Each number is 500 + 40 x the weight over its row's rms, rounded and kept within 0 to 999. Layers, rows and columns count from 0. Numbers have three digits each. The size before them is the row's rms in percent of the matrix's.

# layer 4 MLP up, 2304x576, rms 0.0213, rows 807-1020, columns 320-383
098:430546426476544482590456512509480478556410506479477548492538528516573539521470496462554455434500547513529524422487513525452478517454452492547408533512490534425437519459530528494499485531560512
101:506565513511518490479532517439453501502510461525536450477552445526499511478512479499452508479549536481470509389491507523556563531551455473499477487538488525484512446471451472485478520524537485
097:497510544530511537510495544524418444606464429474503486526476473517451472457458478466529503496543528521545510485508510555519466535439475464457546541489534510505436555458543499438509497536498463
099:500422451531500433521478450513540512478544460481523538458495502547551503564494531502543471461527556510513525469520620516460476547420508518486481512501566585467459533533509452473480527494534395
099:519463559597477498521523479512544481487463506516503526468506503494620590474503505521526432497464551485521569447546508435510538466573493499538472529523431411524448501488468471580485501514559455
098:531528477484461544461504508460477490522449501490513529500428530428509501450544506507517488455457393501473588424481458476418473486543418493480522415459562475447492533469543517482465502541514427
098:430457491456486482429473497473508592529469524512492477433482507477486481502461516438460420494516476552509459456493572506510541547484441461558439515515495470481541507533451515579518472450432607
109:450563524490509537511480550493425488489476476507497499472511498473518462557549547535518498504516520515492491465506480513593474503543430517469429503464455596419558532531486509459516591538520445
095:489496616579485471407521571548477529547534477514448426511499458484448474527585496546489572529511510489582480502520546511501470468490446554530453481522513536499509509488478560456492514466508472
100:506479482564459499482538507507484443502522481496480541508445549534478524413488510544483563481561518495563469492528485482526518480515474559516452545545508427462500507498512528516492492541534481
102:455526504468516432543585394528451425473527486440456563473550513489499495540516465438492508496500495527564506538534520503480487506469479484489502497492490541528551525570480485481493505512473449
101:511455500502507480458492473530399466476525481520472575517521522547497525461470568452517545440528442500530410522502540519464572498446516534552512465493385497507485438480437483495475510551577478
098:504482547482452465443482586474470528479498582499464543477512504515436463415477490433496485453502542475436419512554475502466561435519410536491495567488506474517412520508520474476491496498445464
100:428504388514492526479476517518552493437541548449586542491514579416525450496513589530568491488492439438455437473524588497525488536547464498506489552479509432478508454484464536555477446534506506
100:459494493483474522583438537475515441517529432506544529516517476438488545467492476526498532484490513556530517501538478486542519498516538470462417481517531501513487533489478433572432495519476508
104:493483462524402545508599469437530481531489530461396463523453577520487512518570468532515533481471459548542539507400486491488492592486448480484485519541528491564514462514508538527488537511485558
100:506510465435535510586543509562475543529468447484521505539526579496488516556546508513520479493403516541471477488456480518491472532434544497517507419480481558505506481479516506494465466511543420
098:475492436475558573543523512535500428421457490496516519499419493474581559540496466498521552467494466511438564596516482447424519445555539560518541473536512497455504455506537458488547469513481460
103:503528470456448507563446512498505495511509479521411434509537541515604513546490464482544522534475511487408555402499512449463468545444475536522502463523489552517495478452543500511501556538467479
104:553509467537512513531455514538511517440585490524427462408425458423490468477514477512493462510566579503490517550549457492487480487546536458541545564467571510516476554543564459534563552503440519
101:484468491488514436414448492543534519519541504503442487484453457515569501569552482505493502431488503448514527486503440560445495474502474499512503473432564510486469477492462457529509515447477475
104:499509463494552536416528545498517520542570462546494528535571486481603489506533479497443522556535437560472478518528497460501441503489502498475480496510480482456465503436540454581461521497450521
100:467499568500514475393551472441571503478472521458442476512467516490461470508534502507447461526555458495470478464461471475510541521465551503526532482469468490508450464521532446516502474476557539
102:551422481535438476562530452466540449531513510473492471495573531512410490528480472513522509501453490484474527496555498504550503553480475537489480539497526476470429428483511494505430521511438456
107:498486505611467585502573542531524515514539511458540560515485522522493471485482522423535487471530525553453562472499531578438550515481527517555466488476521509506530526547534569417479468500490468
099:547410551501450513545496512537491503507472490496487530514540485516473500493445489515472474540558544467453530535512493440544469468448498499418531510424486547530488510541488576535440532504511483
099:497496475523540459549566457516527488487453546482487551447506557516467497434475491514548505488419518488549514508523496367497398471580521558501489510467480553504441419483455474498556577555505470
104:495525493472543509556526504540569479413489489476506526516443509466490502501509485490484437500501516545529493503516489507520438483474473482563580446520560447532573532489484465516486510524478502
103:459540538479520529514500544475514503483420448492429503497481503552452471474497515516478421540512527539498444511504480433498496487485485559498483506555511498582497486462491489503465468495526450
097:468434488491449509495520546451510458500503495504570577504450498476573517427500500475521523542496493527547542491550478492419479527515520529464506498463529467526466570523501530484487463532545596
100:532499417455468468513557490471585536450455567474504442495458443497512545463478560503497513543446465526480495448470487489514512481460436529473539527404512495460495548482507568516486461418422476
100:459460468523533480553421444585495501549500522485533499469469420536513574518417466497495485549519516513510588440492498571469519555511529535531582510515460474526507574468531505499569471501549471
099:533568478483525507441467502510525493550507498476570517452510455505568536474479465464557431534535540512445571536461473526465467499565533465511471530440512503525490456469499515456488484475429512
099:543565456536497532488435521474567483532424556513521529500492575536474577521404487558619512507495538434547477519494495461492564479483559504458512475539527505528456449488507430451541498472482541
097:439479553536495520495491541532542535545486437470452500530481456510475501494481550525509562491422498471444508454492560508409448530466495469499462481498541482389478434515508495596433492511545513
096:550473490565481495501518524484454483440462482471543513514466513402521496458493526526582505523531493543503527482466537504461521472503519486490531546509585535462460488456522559475491471512511449
100:533491517508548461506500581526560512459531504532576594580505584442541538515508515431511546449500440472457527547451500528454466527510488506486491462511572473468495500507457510472540452486600456
103:445569521541472512516407446498496378496522509505530501506491543472501507543538484511485494433481497471459501483487459441460486495435486439501538455532425509498493485438499478502532530532525451
098:496453433555506516529518490512515454491501526491485536493523531476464486564612489507498476498450525523552471508480448564552472483512552574521470533527510451506557460503508530484455538461551541
103:458518470488492433500413510505498408432476537500438542538433469566535502503502534517529558432547522533487450540521532489443554486502510474482502504459484474493494484519488489471557504507543492
104:473541471479519499387493474472526425504466538454425495522490556513546474553470464500552516554508551550582431509458487469508527457475479561502463425427511461422546498481521435502470502455460513
098:536428549481534512512435529465561475498491429524431535528530446487495557536453544453521475525542567535548469454508480510473481535512488457572490435467499531528443429500526450544502468522568489
100:457489479533509523475472480483515525375474431497496467448490469512481426495469533489509525515528524484602477458526532536502448479452571516529488520449510504536536533455499417514503503544443505
100:490443508525486535475592510477576484547471503472482502523523493468521543422574479505458519482468426568478554527505472484538533504539549553474460482522482456496535499550448502503495499449433561
098:476475517526512499490503508424501528484491507535499519487549534452517520496566520429536539441504478512465503510450567547473441497530481482417520450553499435460482509543484514407540442543493467
098:548562534460493553548448496545531452564461541509483516489450471470426512553470524515445538465487494481539520525416458438468433506476471473517548485537504474534538492567469530504519536504541495
097:499519495488484482439519538484507431505450558491550493460563530494348516440579554504452609530499507460515436460438479507526532479518477505379481484516480498527477553522543461492563449508524487
099:462592484541487483546469539518520524559558460513550470529517487509485505434454505552463514466455522559469585483543492482490503581608502506475475489514494535486530487538469524383498531544582503
102:498431488485537480432551470457467512455432414480458516460437483530529492518489568493489533546576523539454536452440547519477465495481526491546509494486491558529492461476497498465499498526545534
100:470468520486517523534503468526485497506489451505469547407496505467518512500454525423433501491533538478488528583452417528495544544537535470504514466422489549497509535394468508441518513542468436
099:500479475505442510521495525498422598539447579438464503548479536549513550513562447483489492548529429533469531563470531537441405489494460421515513438475486557522473537439459553502489566496547527
098:483527437490539515464484507497514454564449508505445545557493582555473497551465471481490494528545543517445529472471450432491479500520546486511487445485489490581478519508531481500487503437458536
100:583446480555429539533532516569487544555527527484445481568528469503526431453565504480469487491462496482521518503568513497454536508506449484532472479475487516486473568555543454561424472475427501
103:463500525536473414563462509490506464460542535479512449503480539489485507547452484523474541501588483539461534506514505498464506554450508544522468567572466475505467518455472463546539562454560428
096:531500506512522483515448491462473475477535450510572506505528456507483515540510438471489490533438540436540539469529519521459435540502522502545524518459469593459469502513537402548422458558486562
102:519459423513469507483577463515575457500483521563506461452495531518556483473468506468478511495441532488475490478546553577556553478501499518526513537428540479536537495540495469522528480520534502
096:472543538455526547491559475457486488510478479487445553429450500503512449500554556484419565523428553486465525505479502403614458467601469479497526518483467469537499473532506481515533500517550480
102:453459560446486546564568533546456480547513550488500497529481466516502498503393507500519425449507550474447513493458529515494536554548519493483450499490507540439475470476502498522542493403472580
101:496452518561453489506485564496500496466481476497459610545553494471403466478559543531506461463529493605479524547482518518474517488454510405519437503504502493476414506519472478479433457476482547
100:513561556472534483553537404547495518479571520470466553433510453603537508537465566607524444527555523584468560577448446478540482492492548448468518475483486501522513570454505543504478527487527548
102:449514443459457496473599520547531483475517472450574485539524541570480539486456496548522520489545468508472470471454562523453537560555423487441463556584501394543504495542519528523504474522548437
101:440435489508457497470560486521548467441516406457487561526509542603447506503454470520459481500551546430501485473520548492550471476513535515537456542586596537546540524530507538527474575531509502
100:516487527563558506488538503500499527485513476543428586533512499469502486530481573436531468566425541505529480491472451537458425451535476531470512462445511506490511453478494501542479523495466410
098:538515495497529543437507470486502517491519464481462472516543543416503461503465487489396471540442529566530491506545517526496449501596551521497502502532514529556414521520469559528560433509496521
108:484494484501469404531469516514483488498498495471477572529492478471456505545520505568463517459463469489540463487517484496494464471501468490487525504433601473461513477478531460477548479456493535
103:481490518452508477538492414460565540452461492433463534502519503470516513472553551506549507509537468477466567521485511514556450509520500499517561497450529482434521537469540445494559460501493521
100:448529537535482483507452503479422499530486540471539510517507497522507467563512510520497500489512547530479470471498470544517492445530452497526532436435503494498499473467492501481442561530465538
098:523516586441571540456487528458532439520526480522443562471536503461506558532481426496497510529523512473448529538496487393535511426427503527508495498482444361495447421406473487526458534483506500
099:425503501537494496567439552526443547530455496537537536494450501559552504501453531574542474498410479460527495495463534574496494517461581474466570441537500488532558440595535464459469531458495556
103:576523495515466463447530600546449544496597426501473400493532543512502457506486494494574441532516446459537476481481544416531515575426396452488457489529528544473438488508500411557490530559430509
100:492474446471553511470458482476553530480478479493464571502545510496504541490559554482494422531508471449512503525454499477527551577534565526454520455496531486465525499537490531508484388566548473
097:507522500556486494491539548488519519413449497554490445506580498462488463406465548514464553451577491476464536501488520499503516501585475501410462473510489508522497540547513477531467488482479462
108:587599538556505462584517511476497529554475508492436514450458485525511502451515500518491468548520530604489519548505427515425521483483481509579561438484521546506532463480485533360534541525527515
103:545588483571470547496468497519519430523540505448532469505480479531524494450525488506459443532497431531484517402457469521578476490501504478467442451465486486585476531518486543495462546517526463
101:619445566458517513510515457423478527456530490498491464529549524507453468551452466526488484541496472488522573507517474489518469413531539506461515537436537465526573531487526485543479503510503458
102:544518508504459532502551510585481443502596482524526509532426459547540531498462489469516505462473504569445499508484547462468524487519462474529521457514414473543466489507490484529542547412529491
100:569509491539427499404492515458501511477516549486448460421535477531440532500517485530496551517475505456514533498525456500522467502437497576467466500421513482477522514523463562501524469529528490
103:582474532408485492483557496473521459511457473497505451520541503446473496478459442459425518499550555489504533503489520457545488558484460504410456517504485427526543427454536467524442522484480500
099:461447468507463533565479484463534437463434528537575600508550583558547449495445492478467535487470538465521459512493528478572429490436529530515468524532555475497497600487466520487505502565462462
101:501510458513475463480501458570564534562530588489476497465482587496535499529440498452517554543550571442534571496536482550523545548493512469427474546490525476411535443475507542563574490555507520
099:549492457423494516506521428466445555540500572505474565547478441534520513527465416508491525494493512511597521556531578515552502474492571520446484527453516495434516491485512456539439542509452528
095:492482470520550559514456482613455530515480469519570479584547471563427499495467460448454426459476526474465512492452499528461541526471518472506449521516447530566482406495447460479477482556510478
098:595540471517461493483553545464553440543449449474401454513534532501479482453595486512454513497531529527460495488529542558515527568543467531455523484513454482517540483509534498483444471448552525
105:477506569532510512549463457511540462442510531462463553492462495497574483531509552546451555502478495412532530548419472446530431508440468482513512486500569553514546581512479496501469490477521550
096:503555485475444460475461526501489488450495557489453504508450545542551498488557487540491454490503480454579517492541434555551518505469479399535519430436516558444494520542526530510531484516509556
102:493469425538516454496510472445563502494540506463526439414489411466492551563480537498490507493499508485469599493481482477466467474412540516432511489476459510499444501508481508492429488474543514
105:491516503473500537481518531560492488552469482503497522481499520509599438552470562479508442522495510467486454500510620476434544505507557568471477455450515430485484561480515541439551417565463476
098:499553481509475550590577537522449537476510475504517476517498545432483549414506490497517574500436490430520506438532500483488549472487556493440466510543447553562494510481508480467484503509559509
097:498476537487427485554565521496477537464542483516521446444469557453476474513517488479477491456436506502495541532615459493482495468508532589465468542458533511551428480500495480491480470477473536
096:564507523487459485516499521556450495510536473489508519537476564471454501528480451479498457542450469500423472464604489450488548526432526518489515535462466485520405505526472503478452490506533471
100:473525473557535454495537444521489518443495526554529513553506438494497434495473535570549508480601458407505454480434506470479551439523513557566513437536543562486568469495507473494492467555500446
101:436457484457500484491440421463554499449507556545448501458539507532496519488592550533504497503487562516525559507459497540457501496499545453569519477494444509458490496486498474534459471552468594
102:479476503516490467515534498479460507531469519525570423456528526541541556494477460524491463484549530475474461526479469570539473449525444494516509529503515524443518487473488503494516504436513483
098:557482515507512499496542491438482529537497445537468547501474519505466532500460544522432532493528560432496406532496505457470463490448554509461448514448447487468576515456521438518490549554516444
096:517529484509549538510497494562525503516541488531498518546544549563477476488470455462531497448442485476422478528475471473460523481494539502501539461459485460488438500444476481504473551560536463
102:538449520466515501500434499435530447519556515470488554485547518614483491544443493545483501548522507529544525525515483543560495499540484478497513461476543512566510545549472481507504474479491437
101:528476514438502470413478480505535524547512472577533515487469461501502511479523577446539445539507487519505532495481540591448544549487562445554416565518513483500443470559445551537491503456416548
104:463481488502552515465475481514528501502594542444442470472474472534454473512465477455496511560519443424464488450460478491531425431469472469454487418487449485633511444569508567521466490498525505
098:515532463495473453535572537473514548534455510501467439469497488573473544535493456499490486516533518448553532444450554543520492534510456458481528544443479483490404612560556484531525537461485518
090:468416536445581537525449493535509561476569425493420457490506486398576422577515513436470493504566482480496519510593496500508472449472477476530496488495463555507462439512573464554453503533513480
103:507387510472513513485582395496501467483540487549546433498442436474450520519503519453488549478522456502489473535538424534500486529523478562492482510574503473482460538484496498543473479495524509
101:517570472551491502496539494475467457456554536437449508447546487542578548500529478547484521517413503536438550474527465426487480484627488477522506471510527615583487518515480525507495495436543480
101:485564482507557565510494533511506544437466515492575492397494500437439498448487456500453534485490529507509442462503468538464529531526506533513498451485540490505462516534463526393439512523467419
094:450519556559499504477603487417508433489450499531467504513501510472515447482502418469509546509451479543502486465452474523504519460460498475534481474478517529462505472495511488483479540545541500
099:488478500513502504487516540432500375516465529500517541516613493475517522505510546484517455496536478565510556578538484527503544457525476469572532479507498571472489502485520473527535506477469554
099:407450509510478499514574520478451471556467466482451523489516515475502507506474551528461521544436529480521515497548536504472429474516506476485523529476480527508511564489500487501547490486526513
097:557425514524547557500514471501500424506485464549538508542496489465487509557525543492399478472569519477458574531468409464520456517526487552536532506467483506504505522492536495436565457558594512
104:551503487497523501508475462483434509577472516564463413524474490507434528502465499495517477506480478501548533514458533498491534616579527477465472502540482488471471446466504547402469486534488484
100:465473504503488516515493440549583511512464506552499565484548521567493578491456502484532468489484479381508482529485524476466546484419512544535492457544501526468499554469504408484539495425502520
097:538463497480488477451539393500485493506523522528522454468423501468458477529465502459495419449467438521431486531547501556476541522444446478531448529502505516506430481530499468441517478480492521
097:506517489491534477530485562475520497457539541469489439508467417532517529477476557486437515504422504537530493522549490566518527505508551449472574426529460504527566477461482461443491541464522489
098:507512494475461461517445503534466488490491474479529523564494453457423494460561539523472504510509497470514622502591593534529521499554545531451450501461472523547519452432478442464534514552547502
094:564503463470498419510567447476507480399551450469455458599497451508539533442525516488439478492496458480548539509539557504581527515543544447496543575528523561508554473573510479447507586483476528
098:529527545427588518558360471547484505469467553475467519524537488476524434524545548452441552522515488421499476524463552529485527506486507504527519453533369506422448495472493467509490505437456547
102:472501481459418552535466464435478502510481508471579461498541487523506538536484498440543514432498451534533532496490488526439501609580533412468457534453503428503553466495486524451530460512494502
099:512518486534523500485505469482444480509522495523498479525490507563544441499457468562523532505494435508536447481555519523523497570492507459435509562442464529486500572478462511509506535538542554
099:496538529519455420506506505490489546496564479546529491450520481530536534512462515547523541480458533495507493517500442474492588482531496565528498536485528507545565508455519518519544518495467496
097:571410500487530446559526523514519564467484529504554492544510496494500535457465500534524465498602593517522499540550495530531441447475533522503511534506461476424501501469490504511476536478438514
099:553599462470525543502525530487478525517490462500468581483427446455487504512516498425496560485572542466485473438446466546490441534500509505522533448541507523460524455470503538489471513528492518
098:541479517414536447491553482481485493458493489543486518520512493434488446461506447527496461476601477484534464520511476511555529538540476520541516489452493518473453521481512537486580579491471459
096:450499490558534506484563511517452491546448554522469536466502543534506474531443450489487529497410588502489486477519531547473443444519480520459461464505478536542556507439516532550497510442448515
103:491495559513471522453498508494497486491488512528535524476558503426500481508466513535485534492556498487522552547456589488486451529529513530469469556528472448473535487507501496467492465517483539
105:463469492576536536512525576488570417515461533467519570489511539481469465475538493570546500542497443438462470482474512511555553549469397527504514450484555527409531494594478518480500501529527578
100:445503452472563473447563517475527517535564524485489516454538528510554465501496506492490533531561420494486494423497445504512540540522533508560450535406444507508507500494497492503501407524541444
099:538517485448520517512526526431469482422555515442535571484521509534594524457494460498510484525494555505557474454522464471551498432497495569558486459426522481446465536537489524509555517466508453
099:435475480492455479500593503553439464520461509531548486427441438490499459420550469523454488526540540470558439583486552445436510474529413502517482471486517442448555498461481549538488500528476506
099:493434557605489509574532452544474511520553486529492486481403531480511458519523526479459546537586484563487483443536439539487488513440463586511483561483554470492541504507432525499536435515449516
101:497507553528476492551503515525442535526435570492520468541500505526432479538488414574507487532500522598476500524544551507485467485475559466549535415549594521441517515595520475528423534497474520
100:489415482508569522497440446489458483530518542474453537562453521449488486543510515479547523505513517529549564573505529524497499440494540472554561473530501504472491504432494518523507437476546452
099:496461473533499472474545493554494450459494547519471524515449472400461526486479567500390479470480469421469507499518521481491526540428530516521499559486556508501527499524476505562545556446482555
103:522511575549468506555491512503469494529508626519481536445514511469469540526510517558494484562450538550424533554474545506483475501498530521526485510491573495495497465510465472482504459461457449
104:551465530597469524422551561528453482522465473487563438468457579531449474505566482497467479556495452471538534502447491526494504458485544511426492518408505472483502528413506565457450388525482511
100:512456509499535496421456531540543436509493563461470479515502494516543503519454509543544479521584568456520489444523462589519517458521512496440525497497501459530446449539508503515422534405454482
097:535519500474512560470491537543462509517464525495498515532494518462462503500564498483463485523466450505540457540483554553481476519460536492512461569530477530493425491474466484603482445546497450
102:469510482482408512519547487442526431506524542500503438528430558568477492499477545512456522499533489510482494470531461516446516518534519517485511535559467575470499567507490484438448471533458534
096:477540518460497539530423519475473490494473496526441486518505474490516543563416547556487479445476409422524439522463486476470448475459436438544563481559543483472481504422540495532524560525392464
097:485543505505506352467411541535443468484485528458530489488498467529500578525504467535440526551522528437483478505509554488500492470548495490533497437479572524493505466504520396477488462521562536
097:470512519408462464539488500469523443454566555529422576526545547460476524500505453462421512500460523482579475547445449521463516452506489497465530464578441472456509538471559490515488579510482507
099:492456481516495480538525513554419485453482535492584482435421550456546494545541464506515481493482551545598514460434555530606488506498505514494532434468555492485495505469459503494511486477466454
099:455487500507483486565579497514579576475497481494495465481496532463572486541510460517445634519470460426533505472568501519536490525547442486473538499480523481512482532446519479630511523429411553
097:549499543508486537532466521525518467543459453552467513559408493500483561436485482444463503527507457453466564510510463481554407539452455496437470506449532542464556540496466466488481515484495426
098:474558496568495511505418532483505491507488452411421486513529529460490439587523450483512504521476499541482485470456474496516453461457511472428514446523538530540468420498481452599515484495554527
102:506567463453475541582475492480509475514487512487472488563427568552496513442487470539507503514590423427585493469518526453554476473454457498449475541462483475489477501537488423503527554502511502
097:548438519602496529508489514556569581445549539528577468434509484487517454553501541505551479451528453478546487485511410546533377506497503465566502523517459513474425479486527457474473488465521413
100:438518509534486437562460479472429465483466479530514464499520543546451489483503570484533470489511463526460503597451541487447505533490490511554476574463491507438558532445457462550444443447501516
098:457559452473489462471488480499422440496491574467466369500496448516474544478522524514509450489497466478555542498448483474539543473483576494491484490491483494500453465559522500506480447518506516
095:523551583453441495619465489527458509501460490507468512499561511480505529494503510502528553478492504510537392518524492479445510493451471538588495604440492500474506472441504465444520536475506498
098:446512409562488568468516408475555445581527476547543535503478431498482483504489487527480491489442517434497552491506529531532539452464488549516481468511502507497527511480495542558468536541535554
101:480418517459493418561480531429478527514435466486562439489481508469456490492497573535534478426530449491460506504484543499532513461585572442528551528460466468471556455513467475531508489550533563
097:420521490458500552501551559480483471523427361501467518529493456348467459547503573548507477470472448536490537460511511478450508471505521549454471539504533482573490434502500513511527419436486531
105:461459490484472499477540484526541492485469520516543585598521542426433470484401517483526538497481531460480436471520525530487466439510502474499519455473455467451498486492543525480479508510457489
096:495502463577520539545546476458538475470537471460490442535464537528516466470457480566508524471506419460558498432571490526544491542483469531465451553471528493500592520503527516481563507502510447
099:488586478515443512513584532498572473630509572477494490531552510388527488507482483517506532561645503468471488505550517401489562529580519481521442458506466520558542515503509544486479497475505545
102:522521546484481547445526556488456423468443511479499522471479465453455478514459526524555493517457564502451515516469496502514447512450460413464513554529550523500480478555540491408452548506523534
102:458492482516450529471473588442504532455484480476545552504540474591522525513499475458516527495492552477526467488453467485536454501519538498576541452527485502476458477514492498494511517495433452
105:492542517542559516520526489500535492472496476516437494464445513434498489463409478491507451471515471491540479472548462507497465491438494514451528537519500503544417559504473496535476547526531505
099:557554613554477530508473503609476486486572557510466511435482465543544512537512547553546526551518544466518467427503401569536537441447529549510534493540516550464542486529489533486547528511510460
099:518503519493502538489485506541557545599479542549559501454493442520488478465493496590535482553467530558493515439556444581547472543491503498462501543494487512409515412462498523526483436467500509
097:503443508463530461477460521507479528547515506467567545482449456451460521540532518495461441543460483463491600445490466506482509521490439560504470515448502542521510431505514550465552491513551518
094:486517558495542505499529594486558495523502492425493537495460534486571506521446540454512514527458487453413518463414491598474431552451567439480547523427492520482524524493463558456529485551483556
097:461516568556522566535561595468541491534452569492467565445541533488543521525461454512506477497510428539525474463507455486533505489440459508495475493505516488503452543528469496531520465477506521
098:550488507526525564504509468472426493458514542512521504438463502495472487458470558428502544517502534510496524517520499493483461534509548524474459438485445575542443463519458484549545477547490484
102:521546518512526486474483501523500472520551480491411526504519506548500544509472497505490440440550510496484452535502504487490574459432521476510527523513484519540514619441483495451544500484458479
095:490516448520498530495511438557487519559523462524536481440494453451492484457448490528529556514512512535512488425533457493525442473492434491480518460528536500448483541509494503477474431556458517
105:441496543471493468492430507539540542485524549492539500505486480472563482526516495510483509481447488526522503527482513477525482508492553511531465479522489532550432469459485492545511440434475482
102:557508512458507488470511528501481503499537496421578546497424540410524523453552516551555542492493544500469539563511516507476453503474600469544473478522507567521415511497456470480481542472501491
102:511549527485488494468438457483491455474504514537434435430470526532500486515489477483549453501509618456524494452416522536547460490594505458527434517552460599469439488498485411478514480425487520
098:515485516528540467520439552554543568474473519500470548588453474449484563547448527493513475523515509526534458488520443416483503497520578460450557498450485519507467439551469477465569450510516560
096:564536491467590490478473507519435494540525407460502543499439510553525487452447465459562530518524508464520501538512549542500503551499526471512529514542512455466511477444558481521564513541499508
105:502480543449515464545491527555495498539514565504544517507506510563500534510511453509476530560508545525517433500516449531468492509476523503574599482448404559503433473490506489496536503516532504
100:404461482502436451435509503493552606504502468533520536539484451485463444500526475504464509522477490493506531504518482477451445448609462477499506539508525547528440500512491468513555539454580502
101:519514467512485506477511482479480559521485467562528461470506544521518539495440537448468439516488483467515518508499467537558506553506509555503487516490525420453462448514466482460434532506421484
098:502481453489519575479488452526532456443520459468477496492500493508525520465461538528493472478550579513505528516444520517476520486536539466524479473484465591512444536536545502576535458536546552
101:502469474477529559506460544489518503562531534502594494537444619483492489517459452531523567476499537547509471471526518496524468553479522469535523535437486468533533495574513518535541525436535525
102:549403533484494581476485480467471481514393506465480551541475561449517479503502505516560504487466523447483490570488462496445460478517474461446484520483489489586526461542459486516542488455500504
097:577468502490506504482452504546459471507583541508526577497499513529439550441421478498471497473559492494491499450478511501440488450610462544507462462430443518526473484576505482484535487559513517
098:494470536475523510512484467563475485530485505471488438480530516453505546459492425481503539519511566545541524503532549458466437491546525470541464475486549506498497437475478521494521560463530559
097:523454489529501545493469492509507506476531499453540498472521515498470443484504423488515474542471477525546444527485536496623448491460502484553442556494516477477491421550530449495494543478503484
100:545501496424482474527528463528514537429601452477479473466481532506543487434494599535441442528452435539456489509499491495494487510449473463572479517536462487546518453509488528449502500526554534
102:430558439473504511465478550510540519442497516511486460597533473490543495454452529531500491513584489439488526486454485485537556473490558486450508571522501479465483498500466488496553565488505483
098:544489566477548487500525459471503478558489420495531551471511432514475464483564587491493527485525465557511474531486466499433493512488453504462485513449572517500513565505472492480477527457470512
101:485449523579500469550539536366554443554530481453487525541507491496444540542573470527453545452478504525532520508469448490425556494500464536503493479567528485544547469464461473447545513419502463
098:470523473523550478476593511438497549538483560516473555414427509584472508470536468581488549512488549580500479413530495495543505543596464405562475496523461420514448507511520525477517477476449505
101:439471476455450491516495457517496405520392526525488516504570482443497475489502541484478495505501467467501565487444447504517547555558527548467399555472562505542519453546475414420482476546567490
102:437403585550593524530496508563466496437465512503466556461489512468536511557548545563457527430458541525509572552498461486452549550408472470440541580496538517440491427462522483474550490537551529
099:500439554519500474539519564468506483574452468498568466529518487501507502452521502504468563585426506475526518470531482558524482420495464415460438493448494530535419472597512555536453512563537529
097:513448471487456469404536606487417513512526515469579533498486526527420523520498466504518548524500482518519365436576557507533522431498454496525520477509519533498434533486507543514483508518484551
103:508525552526508436483408518461499475531511555488540580416500459539413497465592581513520463502491472530529476532484510622504459430474484494528520531583471509430516519522505420478491476498459505
101:463527499488575509478486447431551433481479472483488458506585556550545463458530501534514484566520504495509425508532475468539545576431459596513528448483486480450524495536522483510522499489471468
099:428491507562525479497456482494484543480481553510576497530573522515542496484571478510505484505559477479472453514447569526483581499503508529463541454418500471530533547558494512541512428560487523
104:499446517473433486465508439493515523510426496460489479514450511530486533486512578602502475496501471423508507432593434481473499491470463512447546407465541486474519443454471536543458528483478478
102:591489513500516455456540520482478486482500539502551576505532455479504530489491503540529554566573457546399539444529462450492481515571442519455534475487428489575456559451517495533516568590524506
095:468488545506519493456486549486584470579609536493497479513475534522487485493495582481448551545461449483513508382554423378461484489475557461526510487427476536470516570463541565518428514517528504
104:499521509509465479473476587532509476543467504484491455433469450519443497522462537507579430475495451484490504429362498570468528496473493544510522484553488588513480482526514507420462457556532516
103:480521517469562548511534575527456561529466524525581535494510470530484445456628516510491453419468501459519532436458479479465477539578415528465459504512441496503455544516503522490517488567546556
104:460497430486449495434455478507540488476475459492554477542501454505517586514514559465493479487500489484597511565455557488481588519526507585506506551488497502434558477480459471519517489487509565
096:518479497547486518557525477458503551515503491504506484509487551451489504440556476508521536547456406533552466562550517538514472536534575465445559535493526501397501500515513518486494470479502597
099:515451519420451525483426474545457478523510509528560530514528514492498531435535435513510476531459499521456495524498466486590481487572575525448476501534492485522494500435544502523519427487538548
103:526516516523484571483502501508444484544536505483552493529439467533541520526588479474475453489494509602471505482518516588511443567457568486493477434450467603535534510530459568514425512506468584
107:467482484526465455505490511481459524550486511517444499539494526469528536567456453509558563539524506590420462437568485471493503606536448488502552484506432472531512516448573470507512527475497508
098:531479500449506501533485559549503461475478461491508586517477489551485508460477622463478528505486434471491530421529493530553496435537501459546493560586389526485466522415545522504471535422454425
101:419564485513499436570514583527495455523535522458561474505443485474501525585479451495478529508557522472440498481557482527418525522583490501453478450554491558472467474481511461491508493464517513
102:491554490533501514435457504484538458464493499498506495510500468528510531544522514542580515562461486476438424509454556403526534506475471426489463514521453415485516517521507544534506497481489469
103:511516477426476523545461503612555518544528507516455523492501470465537496430548448526404532555574495495478488556485401460498534494503531533477499471484488521506482477473506528481499532488541531
098:520528477452503440480586514550536482489490480494553487436506496444478503517483546467504491460582407495523535540545507500501454506479514490513504424466479427502589490489518564521566499596473430
099:425539542517511471447510501545516473453492500459447477493474533486528487504416483522429544524499493510502452550477473600532533498558420520563504577456524486540508428474551421428530512507498451
099:545488487551530512508432566624446477449570512585503532525454480464487457507525560480493469436495500525495531489447502536544544532504450550520569516478438446530437586498450509480446506449571478
104:474526487503482459548495423488477520573521547523501462498508465466507570473529484535487546480517484456487533517510548474478425528493457571493479438536476459441466474454539490492498493487496568
101:481445553492542526567574444450410507520484509473487541486469494516565536538508497442515430485540494510459508542494494483501461570555538506505467521471441476473506564537522509535514527526571510
100:573444512481462451520485491585499485466548507438487489500507470503566508494523523502430448489503467482465475538556439427504566485525515540521450462510450499505414524592484447493505553478533505
099:576543448482473491494502503518463502469527566503459597480429526534508534501514447473537513518468457489443463444500460509556461513530453486553533527496525546568470501466523469537539555538503521
098:502523512477446531501440559561471477481507448486545391535460467505486577498506505482482498478536458471507476453514506545507492514527448549491502516557425493416478496518504455422524446521470516
099:545482512545478426450562531523521489488452527533464502512448468540463497549579465543416515482534534515509489522489491561526558492484526589506458534566485475511500514585466504539493424564473490
098:375614457534490427503551559487571500536494530447463549445506482500518500489549568535433523531507511477483422464547521488498511544511483564486539495472477520491522490450489559490489437525427553